{
  "num_hidden_layers": 9,
  "hidden_size": 128,
  "num_attention_heads": 4,
  "num_key_value_heads": 2,
  "head_dim": 32,
  "intermediate_size": 320,
  "vocab_size": 1511,
  "hidden_act": "swiglu",
  "norm": "rmsnorm",
  "norm_place": "out",
  "norm_eps": 1e-05,
  "positions": "rope",
  "rope_theta": 10000.0,
  "rope_fraction": 1.0,
  "qk_norm": true,
  "attn_scale": 0.177,
  "bias": "none",
  "tie_word_embeddings": true,
  "parallel_block": false,
  "init": "trunc",
  "init_std_qkv": 0.0482,
  "init_std_o": 0.0114,
  "init_std_up": 0.0482,
  "init_std_down": 0.0114,
  "optimizer": "muon_variant",
  "learning_rate": 0.00787,
  "lr_mult_qkv": 0.5,
  "lr_mult_o": 1.08,
  "beta1": 0.93,
  "lr_head": 0.00552,
  "warmup_steps": 0,
  "schedule": "wsd",
  "decay_fraction": 0.455,
  "decay_shape": "linear",
  "final_lr_fraction": 0.1,
  "batch_tokens": 8192,
  "max_seq_len": 1024,
  "doc_mask": true,
  "train_tokens": 82670000,
  "max_steps": 10092,
  "dataset": "wikipedia_en"
}
Each number is 128 + 32 x the weight over its row's rms, rounded and kept within 0 to 255. Layers, rows and columns count from 0. Numbers have three digits each. The size before them is the row's rms in percent of the matrix's.

# layer 3 attention query, 128x128, rms 0.0823, rows 0-127, columns 64-95
087:138104159177103165123165160145076170167126147150143185108137147143122159132206166151118116147109
080:144106150130150161091143147135093157065140131175148164121182127108133163168155165145127158121125
083:132101127101114158176131129106110082135125155142157095108105119117172102091107079134125152162070
073:099117145185106059192154112126126171101133142102125125161095049199104136143140143139144085062162
089:117097176096186088211153126106137147109176099122138152110123123161084147127086125164107096096154
079:077135121156081140137124096096097155149100181118121149136092152139100122146186097080120094083173
097:145119169130086122133127150114044147116094138099125175125099188185109122116041123154132142079217
098:177179135158178075081102117136104126147141120058172142150174094143206172089092132181120163109076
103:159154084144103071128151066142118192135139124155107129161142151132123049193138151078129094099140
093:117216129102131096119098215159083173139079194112132143098107114118178107092131138120147141095133
094:106091144167108157109107115132095121132120158105095149102176181178133082155153125141192144166150
107:158111102118114123102178079156145117117086136124119100113095161105092128137121123077139181075155
100:093137124100125146097154132099130139079124087153080143138115161094101114107103156068110126213153
104:074057110121146197168125157143111177160104127108088158081143160130102037179160109124108131136184
093:180141116080130157123134083107161120162187148093121100098133070103122223141132122142169159109088
099:109091160127137090150108080081163116141180062122087116151104122171099103112122158144074139167160
081:053091152128118144122187135114108107112165153145110121116163038102176167176146080209095155132104
073:087145114089139125169125115131126101091149149070148145078088052136161134118127091128106110118085
072:105123040151110112130131104135133127120121110107142101114053121167103133135131131126192120058140
084:130111160118167161164125137093102182101163130162126123159134151159082128221156170122090109091186
104:110103119123099153141192141139135096109107113149117138107130191104068132123120126171124116166188
103:196172127140153101100078131094156176165131105111100141170085160140149138117151134124118136093120
088:163168122131148105129121105140181149140098075119098147075175117177172142136098112173119126101071
101:161109159129121154112165181112054110129057140152157137133162068167163167090172129071098157110156
092:184157094085114109133162153205116187119094061139132165145169123103164119152149108142128122116116
100:131112178114208088161109117132124161187140115115130160105141144238108061141052115139133072163133
077:173182144149142076153164154161175096119132081075092170138117097190151088115073092159110137107099
100:151097130174145173110184137148087116126106150117146054132121113104142114145118151089122109145104
104:090112138121108127125128078189168145124135102115110114134168127123122151150146100128106167156090
103:164152155159136095130112094101123112133149181077082138141112155171153123124167117099114119193090
092:148171163129100121100063087126173112162150146149185117123127096092103056141150146094119074139120
109:146129118053130116156146147165129164123142114128047100096142121167124120113154098128116141119095
109:115132148172119203060118118098133110081085091122057119082148178139117124104145145172129105173111
091:109071113077127148112123151100145134145152113133075184091112125104116114150119177122117114156142
096:103157105160131118159144135099074150147121167105157105110076095134145075102110126146121157130046
101:100148135162146118141115159148101217102108148131134186120093089190128169089128062115147134079184
102:103113087140101131105138093094133131091139096118118095119122061106148124109133141164088099112188
087:113161143172095158145131109207142152107090119109130097123142147160085131187180078128167093105128
086:104131118118079101197118120116056104133067194099154149113157184145120086091127084115132159111159
097:147169122138155086084135160126126164157104128082134131084124098158099207101102140122097123120134
093:091148071083114141183178163131147143135128104074166197093154204183117086154113211163150110118123
106:146147134053102122085112155138187088077185159096113093125145119174110156130143166131135114128082
088:141151151155068137129070083166148088123077147098125109107135125174160156085189111102144056137132
100:143146149114144059154123144170130138102096053148073132132160144185086157154141070127139154167132
098:168162115115149134152153141147078146102159184112136165062112107132147098159103141124139122059150
100:135112125153140214116087121146134110118088109157085175108118105142193110118109167107114053166114
107:149140132174093147179076156153118143181111099068120142122129071224106176182129164095118103133026
101:122123180125122084163081150127101111151149078144064136097106144136107139122143123136104100178223
110:086136128128143147166138127137107150128094140126131173087131127066192156128099169174110109127079
101:170146133160116090122110179130098146090160177132202132103095076139128119137045134114094154087121
091:118102149133122128180148144180090132167170169106127096167139116142133090198181126142153115144124
101:091159105112161196110139125145113139115130113109101116079146159107113151141157173118165134149169
084:091064127132125155137129143123134128080154146180094117150132187135133123115161106138127144210143
103:133131122132118131192176162121106165133124131177078125115159110160136095158134121132142082073175
093:110123131147126098067173078124140119136153078127082122130132122168088091059118073119122130149092
103:097127166137143112137137161103115145106111125160165148107137097139121132091083098165139194118164
097:167169109137180114142125154147098128112133075108111135133168066143114111121157070146066116163081
104:128100169132111105165121127186124147131132095153122113119104088124127127094104147147181109116052
082:121131097159132145111132093120106123136162154162157080174076114115183120097045136121157161136174
102:099136121112079187122147133122135169123138130148131119145080096076128081123148075139146120143077
102:181083146130125131180160097132121121116161144166088066106088090142150182115093103144137125119054
096:141105085072133161134112096129132118125144067190078083139185167111133087053165091146094141144093
102:121154089136117154150142088081102122095199156081110125141133176082149123123077148107092146141085
096:172134195063184173146127121124129151143077146107120144047104176141121154116119134086138130137177
131:117134149108076125152122116112073120106143128151178118193106051109188106150171116146163118122044
105:103148119134086061169151162119157090111117125170117149143104152080099108080131146119122107087136
093:135108126137135133142111110102136121108143155136122126142108080128109113142152151108140154133089
106:130119091147104125168108071175158129145146156109159031103103126113113133069139218119098099126098
098:135124206114175073080153117141073099116167134111153141157156105139133083209169135136148126147153
102:142103205118134110159134163185130089169156137131137127146140068178172094088131110134116156106080
109:159166104111080152106141149098102100155123065116081130093186168122167151152090135107165143128102
080:116096102092161198070096089140167137109161112138124031083110089214155066152124149078133130125143
097:149133132159049090066150095166178143165109083149084117129095070122147121145158086147066117144132
079:144121110134171128143168145127140152130088100155143102140113071071105170165163113161080127145146
100:135103145129134170146175100073107136083081144105115132132152153103155120077105126141085090082177
095:177135128165157106114107163094178160128150100101128171175154091153170118157163097107079149118189
108:106121182150118091098229149153150107133122174151125142123142119150123170094187125105171087149185
094:147125074153170160140174118133132124111145158151128181126144141097143169072133133164126127129071
104:123099092080135133122166159119098105147161123135205088088057104177146156141092135213121140147096
112:091131111109142131195146175150137017097118141130113120145084182138123095098150096111118115147095
100:121134139100165138138124149123119134125130078084124170134151114148047156089125110157096132149149
118:157154103123113070170099189135109153138132069084132195166100107186121081143151066104090117132150
122:148180120131127102164130144084135109080118114099150115129081098165104136127131149130170120172085
098:097136091122126131143118208166109118107101095101133090063092120167215109157164163140161131109115
123:062117187130117105131123069128159127104133163106149100139112067119096144120148062154192132113114
096:099130108099138213151181146087153077121149117168127126076142131123097099134124122168130095130070
088:111088142125082156131154112110103103089154143156153109123154138098090158116132106209128110125134
094:096171111107045130143147116113135142074137138173140106070136113129138097171115125074173171097169
090:136127102131148131091130123085124177119149151111155170128134170126131123147132191119135144104147
103:086129109102121131133134128154134168222152132154155117081139111130083119150142148156129146107134
097:148119099080106115121094156179115156077124151117153132078180162166116122145108116141103116107114
110:126111147136112127122175142132081093074114134165167111154120149176166106117161147066152162171179
107:154063075127154151133117183128136057093144111127121100136119119084143157125148173137166075145079
092:107164088112138124121118166100141165145168116064182179178105072097162123148136096106053134149135
119:126118117104151137145113169180097102136173100126162119146165134104175088122141097178147156117108
096:162187170176111074148135133141153133112104146124081117084058172195097111142053125151123175093127
089:155113161123153086099126113157135092059120203126180135215193127145120066077151141132156113111175
121:192106135096065138157110114191125148136106131155163134142161101109098128150127060087111139140166
106:166150080083123115093126154195123118097186155084146137150167192151105131120094124116087143113161
085:189108146132207120171074151112136101167156179118169120112133154056158144167159142153085110128139
100:171089123099088155136082145163154117135184104058080094103075135146093157177167172157110130127080
090:127127143089117083022124201109110168150142141133124091120148108143112127183112151126190098121148
107:193193113159096103154144124181124174182106114105040149108162138105136181147142137180015133108120
092:136137182064121129108136141160112136113099120108118114121145120184121117067152146201146113137084
098:109096150106115147091175035111150102084124120142122141138152121039126119078199135096172108133131
084:112166080087102120058107079114159162133101123227171115126052147078160148128133127118121195119189
107:141112092127144126150097166135084137093138093143204174180165110184170110166122116083089132140127
096:147179094108124109171255085104159187084151137168146142146147129075150115122110129169120184154144
113:115093151132123148135071153137101100103123123140131073071151129156108114109063150104152138144099
120:116142116195126139147164140104122139146171144165138213148132090144161118113179185138140147094122
135:220120167129157078133137121101145150102128165141108116104093105071173140099102138099082098059109
111:127199175118182128136118177117130186122152146119112160147114117143154118124093088068079109144118
163:118140091086091120146130073102129095168132137115157044136082154127168107115151174118097124097142
115:145114106084151128163077165142158082060123123132148154137074152160153127058115129073146143143135
082:114129156146077079111144093116102155130103157153109160102054108063136147110119130111071132151065
109:116091091032134123138130105090133174080088129163127148091139178054165144085119126134177098117167
102:090134153108138206154102084086107101175109123118088063124182061142210165081153105119139109124157
093:108133155179133109055139148132100157121158123116109149119075093104150142164088151140144134141106
095:132095134135189167099129099100166100141111112161134108121135142126127112129098107061114115133138
085:118122110162143118104205096157085152110119146181086169099111154132134139168107092135123120112181
097:140124129131106072109200105146057124101191174066120124153138131123106059081145187111154118062070
115:114111155154098088132174147105082147131172173170109128111138104045109033078179185117158128079109
115:146147160100112123057116148130142117064111133092119114131088113130161103129116114100132104102168
109:169117157115095100142213093126114139112124135132111207171163128190152114125120132075072134090165
109:168107092135153164202186089142133119102124105183100101176106176126108116173106107134179105127097
099:140153144108121119171130194122092232142138116114174079128109080175197127180185056105128120120150
099:131144151109164147118112132078164122118116069061128119110083116114152094085136107169174099170116
102:155086105088141125188115125123158075130119163167151157081077119175119129177090113082153151078078
# layer 3 attention key, 64x128, rms 0.0804, rows 0-63, columns 64-95
088:152133136121146144083074080108121114120186138101097106142096168111095154126167126138171112101177
090:146117142105150156097130091078133138148153124162145133113129185099090148146189137171172114126140
081:127168117120143116155099149074143091124125176173135138093166128082152100113069117109111153123065
087:149156133133079158149098143114129082124140142146161091184198206136123176114134141173170103084161
096:148135179136125112170119129141129133117137097166125095135125107113155136065182137079161127167127
092:117061152142082062159088113161098101173110071109090077121165201130130157093119095159159111181185
097:075110178129087131145111113160115104120147145120119169061134148125073192118138150149132086121169
097:116077079063128193126137167101080128159119199133117136056164148077130093172123199060090134118167
097:126140124134120083089173146151090112177086136180154098156177112168109138157142103118138121117141
099:181154101151131149146149107082134170144119061145122156163117125168115060107088082103155116110141
090:073137177136101156155169181153143103169103136063152155110145178131090135156123107082080149116142
097:130171112086138126060151146097090155126109148152123182163188128121151091142138164082072101092129
082:125131120117156123141122121080203122161100128149110153080136153161090085103217117133102155166075
105:153075155123134105109117130155135109192095174146089094122117126100096103080138071093129127178120
091:150119142110110129110125132118102069094181122144203157179139145118151093157141128180094101125208
096:147200116152099116130082177122098134159087193164119110187164158085118079106121106164120148106127
094:081118130128086200114114111127118105151158084145083162069126166061113121118178139156137091139132
086:136185112123131148144105159146139098163121096197127155123134124073059077097142142114117145152123
102:113150111169102095158066129129118128098117118153083049155110121152111101111067128087152156131089
099:104109124129120118142147112135103181088090205095137130100130157154148162106114112140128110173103
094:129079144126137105108078095139111125107099131145129100170126119106146166105210104101135119102110
091:055159163136146125135051110079143097058114165103144159205165098175092107113098145118101153161115
088:112167119113149164110135153095111095138116162135155198075144101131099108144083089086081190127103
089:086146124111202108056129056065139143114135125080112123113053086212124104104130133114136100138081
103:163161118123214157131161152068190154142159126165151145130130107090152113166112148172084151120126
106:176134089137156101085179145079129115149111127183101149108130116127131144137159109179103158113116
124:158153117071220118099174168119123142153142110166105162140090046142103097099110128131064191136118
098:117088180081078118114088128142142042109174162120099143145193161095070155132156135104142116132125
093:105192095173095139139169174129106101161140148082153114140159101140118112101153144108140139185118
104:067110160164108087136144152145141053097116131076178158082150135121108150191080134104135054133133
090:104120101107175159128136139137109142094119085133187136113139098098132191186194157124127152113103
106:125177116221146125148100154138105160130126160108158165138116075149168162107161142105122086125135
130:151117128134153120192142141124152142126124067137126083200091105168091078136107107197110145121096
103:082128098145119084179200155146112074123170133112134061162105141131134064143098153073152152192085
100:191110143120140118125121099155176148140126112087125093144099112181120158152119126155124157140112
124:203108176124085150162096176080156110102152103104125156125120149087178081108137091130123164086087
089:085146148105115206102125172120099089151140137145099106111100141129106156135133104122112039172088
123:133111101085167122112149170116177070114165137181136123162100173104150116131142107108170106145052
122:097098197132113113140119179138130183077092119147147102122164134163182190155092113179113167121128
102:108128097138109132113064059179141167222097114136099104108082105081218053126100073135129180162112
094:145103093108102115116111072117134130148128128128192099131201163111101150089093140152148154172139
106:086208150148147170186133144127133131152149122154093186134099114097162175187182061098085142112119
091:062136153104129147116130112076120143122118126158073139105133111100081179095052107129141156147117
109:164110111093127110161156145103189120139110111124129171132147136096138122169151162134126115143156
107:173172170158107112121140127169089104161090083132142221153135125159086136132231081112076064154183
132:193208122165154174130105117131182185130126176114163138148158118106188134098175157095123179140089
091:120162134137099083118181103121084103138183209122192106082153125127105121177109072165147087128179
097:106172122165095169169085150114127148105093132123135067128124140143128112154118153148127114090146
103:095101146119104150138075157107096078067062085129063164170159115146157105108081097159129181134086
102:142107146084167065104141139178133069094103186139130128140144161157109110071147133128106128146140
103:163160099132160114186149143122143182132163136110140096073087140140146155205180151156160132093114
091:140057129133100075144140130205178137140168205124149148103169167092132148115163142164074132101115
126:219163148132138171049131130115156178146174136117100114059190066138108131154152167165149142123092
085:126154108110105136097151137122101125114132103151115099157107087187117058132119104100084107160120
085:106139162137092115147121097102080144119084075056136153134150119082137106114148115150152112137053
091:121156149114131085103177124137100198139150128151137132176101061182116164145132107152113094053139
092:113111138115126086093102141169072107128167122115153153147084071129140144196099170153171055111149
089:130110115121093073140144158143089098133119112141130114164138126144113173100166130177195112169110
097:149137173136064106113139141134153133130101040117086151194149135121142133131122052131078085132114
098:143111132128132081113116100161111087075054143072177135103154108177148164113112180134159087143107
102:165097115098117066145181073145154115149156077158093063137095112153134103111143101167138143136069
109:086096111147156149113155140149081126112140154104158156111147078118106162125163112100131043110169
107:110153107119118143217119082150143144112126077078127137117096100120169125066122077099155148143076
108:164123125129136101042138121148149143119176144175082132120147104127123127122080165160148140093128
# layer 3 attention value, 64x128, rms 0.0865, rows 0-63, columns 64-95
118:119078120163165111138152191157102092150163085112139132137128137156075181091068167112136113136115
098:145082130132088134098106089190169096106194126095122082219053102101142155104152163096127143110152
106:157137150162154098068127135116135116134044065185173132078153090146170167130128123121105130153190
104:182165131067128090117172114105137100166089153140111132142123123144108118113176093165185056146161
105:167074209068128129143117109147146142143127155094089094094015115112132139118101146148134106086150
102:125130148131128065138113096065148162134103083080102107124150113151126124158097176122117127126123
100:069159135136173202123133150136188108138100109133159155173157113153195122168124153074146089151136
113:080063141105129094139038196111111146104143156116127122113144118172101193076129095177107117118171
099:189103101175142145168150164171164092201181107193132149151116119143158135136131127134112138093127
102:113104123146175191147075108142073106115130107067080116176123144093118088115123178121181067146114
110:169133089130139142105062188123112132152140163108143133159108099165217156158096124127119159126105
110:121189163158138123146112096103156162121132129141125198100141163127098145175141121103123112151122
097:193103069134187129118128091145207156094084130120079103191086155123184121172130175140192073149153
108:061135095149141139125115116148120022118102151100166067111146109095136109174120156141135136162051
095:084091118109176124135136079156117127179103187134113111110130150164175130138117092148144172187113
102:116085134097119105091147096166150121115103105127075188089064156092065141114126092089190115101071
112:099090133148061154107140106146171119067148063173130114116112121124103144154118160176197093163148
094:103074168087142202098115112145144088144108125144141132134099147106193059138149172120171090112173
105:141164121159214169140206069120147111129139157136085144147151060105139138160160167178118063106145
108:158111132129128175130175132119093166124123117116119139155160141089140135054121061096124093131082
098:117091139081114124199110135150108124109100151194124124103133091158157109147075145143071156162180
101:151101125098139101098090134136113131113174120163161141125139071154098105121181146135130093148063
104:162157140105105087138147095110150216153141168149119138191105156111140129083146143109138149101112
102:160144079145103143175172169132123117138142124107135104138163146117197131116122147158134156163132
105:108098115093113127173078056136154125193125115126104064178124126140138165087154094146176099167098
099:097137142112102143160148098147144152105094157144129175139129113092053211108078179164134109134110
117:127168114143113162087155100106116141074131137114131148140130148133174135152109081160140111162130
097:132164134151136161107048108142147079105057105070174090103121180082121185147159120124149089083100
095:126094123162064125198154181081149161113108087191112096165108158217146071110101187129131081118111
107:139115100160180090120117106172072124083070073089161172138125162156138117149088108083076100132109
099:152117181114107139105182095124131112097121163119109121145078133082169117126113075091164155075128
102:079086103145128147069080072055181109129110099060118084140102159177131121086153108122164085131108
089:145173143097095165104119128124129168193127129095109063154093112094060132239109140140102082052104
100:122100123111135130112163127167117122133118077174152205124187130092102182117129095111133141162138
092:131099117177125090120121170126139170092071150150163068151161143142096108150116140084139147092176
096:094141046177119141149089121096120133148103094155150098125102139104147107140062137124072128166125
083:171109147099143139095175041095162111123111137138059073123120118100164110134112108114105090120134
093:100173089101113144120113086148097113208095118094174083137121123125161131119121138151097160151052
096:160084047154123140168142114122150090070172129147104147164111139106154062232134171141139125108122
089:121112086111126108071075151120154193105121123105179136086128167119137107131143149157089058088110
099:138127106186101081157156141078149158129108107131119116135124064103154123102164173149132097076141
090:178169111071118073132151117088145185090155104146075122142069139121108088111125100109130151105096
089:153131151120136106171104107166109153138129072168099129110145120130124164139119164087124117180177
100:095149150102086121094127133137124177091112098148089199110139147076063098123141071137047126108141
094:113144153155121099124109150115052154140118188226165116139128132152120135137128097121176163120173
117:092105089138154119181077098129082135151144152106132073057076113088179155107078167124111141116065
100:155105162121194148116155086087117102172146115141074196113124139115132134177133129115087138084146
088:107102172158110122146139146117102147176097113179107125142198110138160145075101158187133162168139
093:106134107136156143102127128084065061092115140139124155083176138130152161115156153148168118119124
091:140115129164123105122093131136050135107106086128148119127078134141147147059070123151079118105121
094:124185074214111117157129101118154163092170153067109140120099081138133111132052149127124137115094
094:123093108141104146096192150128103171081157196175144147093106135093162088127096125138174055152143
103:090084125113183198128130105111095100112093118140103174090167163083116097141097121116159095140211
112:141089133098142161113143140113119112113103095130100181158154174093105120080129118121134093128175
094:118137081145135110167067131118160150157148136097102039128121084131127112168104122092120101146164
098:106102180113162150131115139139141150129098140150127195123076136085086150105110133091070126101085
105:133121076119139107114160110162215123158066115143087123085116056126186102167145100140107114096159
090:110121132171149142150136148093143056186098120140158141140158165137126094133078104157125107161138
097:135202107132143100115102061156134161184070101131108144155067132096140103142145089122061135147068
084:131192152142148126121126090070145098068149177172148161120101143144110104116089142091179123137150
102:115124147150097103116144178136102077117150134140114113107107104157193086169131145115081136114079
097:147146129106095129091128083126108129099138186110150103109203131144093071142145121063112138078147
108:151108105126092064113081111081143134107124182085109082089172116140119110114063170132164161141070
089:142088130113170119161088158090140126121142114142144124149094115145102089119193069103107096158109
# layer 3 attention output (transposed), 128x128, rms 0.205, rows 0-127, columns 64-95
086:141126128127126143132127090138120128099152209143190067143116181055086088145106100091177116112135
093:123119137101084159136141163121131082085108130068119136076078126122109134067131101097136174175112
122:161130104099098131114137169163147049144092177049155143136038116102161138086117055149147151121113
100:095120130149128117111158113073126166129165133143140102154139121179094123175181102149118108124156
098:181125081118133122135142119112154084169121110097131177143166108154115219138119127138135072147137
121:111152101187163147101156106118171129115130128044143194153119114109173117106120115164086125103157
100:118114157133117115176098194135174092152116126128130175105133120163072172207181137171096050192098
104:088101073139173194139148142110129103123141170146078115075139113080140135153180144118081124189126
105:167115160096090161126129179135063089089114147172153170159096168113109144095155117159101136126095
100:133200110140145168123114144126103130144144163161096116177095207101154059165115120137133108146070
102:140102127188130109131191098127114137066162079155080142124092144106107100147126164152112149211129
100:155104152135098141114073171114112134131136104123138110114134158127145141087120117197070117178198
091:118079154088133090156101137136155108164166120137180181130130141160066140170146129094139086166150
111:171162065176110137061096140159114116146082112090081138133134133138155120151046081107160154117068
116:090137114126117093132161139163115116144193118070094160145117130112102110212112161090140104117124
108:126118121072112134142136127067177179148149093162176125120122108112110110116128133070130075095159
116:112141156154108170061139138181104132082071104090113084109097119098127128132171113107130173134081
090:185219096141080176109158168157112138152186155124188097107119096077121126144145205125140187118214
120:083121083135119170134127168139187103104126171142148093118169136064068170103154101099169144127108
111:164138126099133077061150083144162122114228133177122128134145170111072103094113109087137067094131
092:127104063151053102113179115092119111111161137136076151021093144115118164052150106130096131111106
098:108094157150151167109134141122140032101108162170118074166140133090111193105155063115104123127096
105:159100124150146153125177119132079097092152161143141096087100190078116105107121149145099172182154
122:121158135120183118120083101159115102203173177132095105129097140110127115151115132098173128120127
112:142122133112159131144173187138052125179074158149149132126111151158133144129139085150129107112150
113:158158126118099121140079065147110197101090102122151085098112147121099103116117137168101123102158
110:086120115126177133149182089131120108158146123100119139147118119151100127155065141044156105144135
112:206153146055123126156124144194132098168176165118094124118140112162086105136131150153118091079126
102:110151083105092096120154158125092148110194113097151109117092174095108114084154180068102137102137
108:092114159096203158142154111116140136126105115168111078100169089167110079054143063134129107087175
099:154144090133190117105109134146182092204138085116132161176129139155077172157104135159110053128075
101:181186121128096114110127170133121122191109158097164195133110116121125161115148123104096175171098
133:136122078108101094138141213130075153131132181209159105153156121167130098174177133116159149085137
114:130129114108078108168077090141082174094131136154125099109100140129138127143178127104148159183117
101:132153104139115083088120181139118097070141159163101114142131104098162135108154120094129127148096
115:144112113138086143101098112137131146141148146132127078125188172092099127095118079112164111152163
113:116101132154104105097169096153141137139197159144160091147143145150080154133182162146106164166160
103:185233114159093101147088159166071177134101136129149115135173162149141160143142130149127139141123
107:134127121187121156154165119152156070142155139189098142152087153108110136125105107167197113145118
115:110134110113173166173129134077078083133096201139140099130105066149128169142140150130137173096139
107:146150124094120130147134181110110135086179147128184107151191151091108152135137163118105125127178
110:102118069172097109153098147133151108144192176102167105144105183106055114080108143084113147148131
121:130148096137109101162124137146129113144169157167130132178130066163138070164153174167140095138161
125:122155113140124155100132092159103159074152138133148136086085169093145114092148128073054033106133
117:126162151148095203179126073117133092171147155074125159162121172077097137183181054145107142171138
107:160127162204235108172115136181115098153116112118135089136107159162124059124101081141194126118105
099:119172121120158099158152156091128156092136094155063104069137092132139170119153206159074137120177
104:065147138120133111140103105109187132210086103146163057198132093126125156125120148100156168155122
103:109176100176135115129122119140135128138122138078155107150150180082075138090097128111112117134108
116:066080069118101103188145123176126070128152140080087141203107130108163170119127114130158163097146
111:142177137131114152090140112130129135069173134122155097130112146069088066072182136127125125156154
111:178172112129133161162168149131051142105133182133133161109127169071124116060130120136118109161091
118:159146073140142104194179075172125065116153158089047119106089124117095148104101115079137145124086
104:140079163117111186171142077131136107122051100135125118124071074126119128163099098108129097175105
111:134105159137138133057095106092160124101100102097163081165130185128146120135114130126100114143122
113:156096166147124129089219147169174095132135068163095190132158123140169111137144095109174127110146
126:074161085192161167173157168118085130149094134081101124141164124143109222162128070124146153136100
093:117170128120146149155112141101159214144109079145136128130153127117174140088102157185090149100153
140:078140065169120140118096060103167136066133180068145094162099131084150148137130089109081071049070
111:170134095130111154172088162123136084211112098128125164101156188111081141120076138100100055147106
118:097127174124138125141125137151146105116118135138160113084079143118120095061122083151100151170159
110:149140105140147114115128108217112104120133164151100171074115095133114053140116083108130136124153
108:122130133121201167116102078138127134150056065151151132132148098189180151069112136148165188120126
118:106168122177149156164138112089111140157086161108103199103143118101169147081032126079066092148090
091:109119123111159134133138130129151109115129121206091170151132105127133128093167084121134070100163
086:135194113155097143177080151117130120205152159091061060182113136105097122150147146160185132122093
084:131116081135119113134079147161185128116169147141094167148124153172170111121112085121205151126207
083:152101191093140113150162093177148085116100167116131128171137169137121169116166157140162111146151
086:105131086159164126129083156079126244152112094081173096142111131200122153149121129130127125121145
094:093112162124145132107107151122223109060146129114102132136113164163122127124146068086136138187183
086:071135185143151083154148086165082164103123090100126080106112102169126130069116154128097159111172
076:109079138129166126083138141206118042143133166135136135139098095117113164131113160130212135123108
086:105048131112109144139080133153072093046110134143142085106187151105105063156090100153151137175172
092:164129146103160148115131152153150150189114099107126125143167084175140156101107087105068163105138
085:113191117119162156158136182149129090156122172096148123149128118110095109122104125143138146119066
097:088113096142162113143189144122120117120158167172199136075151137175165153206168154102171178109081
098:177115081120146143107177091162214117101159164021124174077146147074120168115073156102117129129129
106:162096216111095106061122113106147176080133082123113091152164123127109073126119132143103103111223
083:084138120120097124184125159119159177200128166148185059195133122080092117116193102127114126105102
085:184146070095104123197177142137138150073135148083172159127091129111075150088120138096122076181097
092:178136159118162180110071152167099093105131132111105062082154148162093131133103097128159126151099
090:069158120101127191107127118109148098163173171116096158130132175153086155169154146145145150151170
107:240065157106133154129085158134102090071107088222146091148122172126118124098161118129129130148166
082:144105103128124131170054096124150112167062114089111181127116162228128161129166108183157110119151
086:146134085127101089155098139186136140144150191131062146128183111136101129168170114085174111119142
089:124145111095157152170171158136152106179140144112162131148118098172135136184163116104204154130119
094:116125206128137126075132106119110121050103087127163137094135166066125105057144151112143068116142
087:111164100132119148089141116123099149173109128123119167126115120121161158147176130052102162111119
102:130081128184126074124122153086149175156141105086097151169137135114137074087115137158126138096133
092:168146140088158132094074162218115188136092124078156153101058174099139182124119143138142194158145
085:068108162166122156135115104120130082118134148175175121177095129123082135141121147108124134179110
085:098095080169061173125177167195156048158121162109148142139166144058157173102143095088120140108102
099:104124141159134193096105075105130190117114091117154091148117149056081154128122167151141134165151
092:115128186143112124192130125131133166112105108139159140097146108107091151135124108196137128127113
109:164149191094174157134133132142168148149148115134123081117057143147117130141168116107073066080140
081:124170098149152122101188100083096142095172126119176077134132088087189084135095179137131169086123
079:093111104148134136100174092132168155119182141145152091155074096123111090152138165142146231146109
090:147068143070127149084062141102140123101103103163160127154067147126133149117139161110080054096104
087:137172021143125121144145108128102098116121146075107139134129075130167203161144141123077119145086
080:129106144090152121158167120105134164131172101149144143156091122063140113150101089133148156063130
092:111105172117094090139140114092114111088107137102156119094127121108094107104059181124109183184118
094:170111100075147149085136216049137100035127182140136085091134108124188104163126145107142099082151
093:098188144135127168151121132158136099119117134169163194123185118121086122095172136114154178138125
092:053105151108099114116188193120092112118098113096114088110129147128173138131122122087153179128101
083:100094092156141151166130093084105084063078131108089182097147171129115106137102091116095147143101
090:100146119081142133080070144129117118180156135148130164168091143133134112111119145189107137131122
075:124054083113163141078097151125174172153109140115147161103120136123185101142158147184148099143089
091:208056127115150130104162104117118109128166141110106110129115081112109105117140109108209149145133
083:096137095165127103133135122145126061159127066135105161167094090099153111126100125166129127089128
092:066167122174112145142133114178139102052063107076087104099140127159107116163127136136128131137090
095:113076171133137130111117102131161113050157062114205139116069115073124112143169130140106110147138
093:136097102117151095074052153095112123108158165132107155096147144158130113106141112104106097107142
088:124132149169118112092116097204133192163087113106103124114133147114139152139121157167145113166114
090:123152123155148106133128156150110122114099139159130154079181098085134131124115155105122108155116
085:114144131103105086170165084079132147167143100121095127147195127093130105134110152152200087102104
086:138177099161131074134129116157118147085146130107146144149110138134153177133063157080085199123092
085:106164225130123121138077099119056162070144118136104123130116143143142153113101147146161208148076
084:097099180123136145098133150169157116082159066144157093060164168157163098133102179174119104117084
085:189150112102132110142145151170100100198137101120166149117052110157176218167097144173140168098074
094:133162121142120156097167102090115125141113069105125092163132122102138105110152095196110149102124
085:120097136182168173172206101146123102046098094145145098093136171125153113100123144144131149217148
088:094129120141080104081134128127080144086106151113124158100114114161079126091116105095143131200104
094:155127113119185066101143140139135155172153130136148181148150108094150112109120163161124128112140
099:110145150120159084205103130137089204154127138135094123136105115102116123125137137101086161150082
092:150142133087140090146074123105132170114142162123107079152173139169125160101097097118126153191121
092:128168157112121128142076159156128084147142155165088093161088123087174193139168176155118117107086
086:152099139111169126127049175087110100131134153164149159057137156121123153137143116130144163167062
087:163156172113094036138102081147160125170082101155103119054096150124132134119163111119116118146094
# layer 3 MLP gate, 320x128, rms 0.24, rows 0-8, columns 64-95
090:110120145119131046152141163127094159148100055156142131159129157153207091131126134156158128158171
093:164137198108116115173084117141137093109139089158137110167129085186202079150180176132178138101144
100:155159207196145110148109083117117098140112078086113121140183102171116145157094119128131132081092
102:145151149105113094209172179126102103135123126117111132093095172143141139172131119168098137128050
103:201000091101099127140121123133106138106138135137126107167157061096188164159099145179114101104141
102:125097124138139175133119171137165137063137140129154140123174150102119132101138143142155122147178
098:134146120167126092158113142127123105105162105128118203062084122111092091077179080127098080140172
107:115098126140171124153124153071080128131168188154108165086113161103110161122128127105115105168066
102:124114170206118128045130112169101089181115115137047192059146130160131147105155093141129122131143
# layer 3 MLP up, 320x128, rms 0.258, rows 0-8, columns 64-95
100:133100040083142120040080096148140139174139175150163151108146145102155087197099125172120109122121
101:118180154139149155147085075181122154160152120124147151138079161096129099137142101132092104099094
102:137109135145144128155132134085198203166087109158086123091100145143134080139153136160149159121177
097:086175163130173151085168123130089180087136105113159128053123106155123176139165121097111149081147
094:150090114126128110075133134133188147130150156154157076122130146159124129150137123131153093149140
105:120154158127160110149171132139115121179071168183103097149147149165158155098089109135105078146138
097:080149072138122124151104139101137198138076168129082132106136122162083118112173111152125106071105
109:139101106117085178121126136156081162134077123121101112126106191183122144102172143109065107168136
098:132101127084116179126147133087136128078106105107146114163134121092094096157072200128152132144154
# layer 3 MLP down (transposed), 320x128, rms 0.0921, rows 0-8, columns 64-95
097:071107172123111145124090143168182166094145094157151108135115113150072054086114122099180129121109
092:153090099080133097068096130114109124148105188141083114137200164121058091154090139154209178130152
104:121130076126143072168137161155105081194140108129117214131050126087143158136090136099114134123104
091:054187127162103161157077109125129156142165170077081133113161192084123143155100149101171109143114
098:048183145134147134123124143181090102157059129154118139080158139128080078079132152092141126182169
105:146148166125121142137084150139124099137186142179114093136092117196147166093178121161103162141166
102:143140139176175149162167078124151068123106108112149140144144162175142092147065096136112098141050
106:159173139164158117209144147080049141114107149101054155114155167151139131101116133115076142163114
098:134120068127150174111104102093110130096127140126077152113120127132102130078148081105154134186159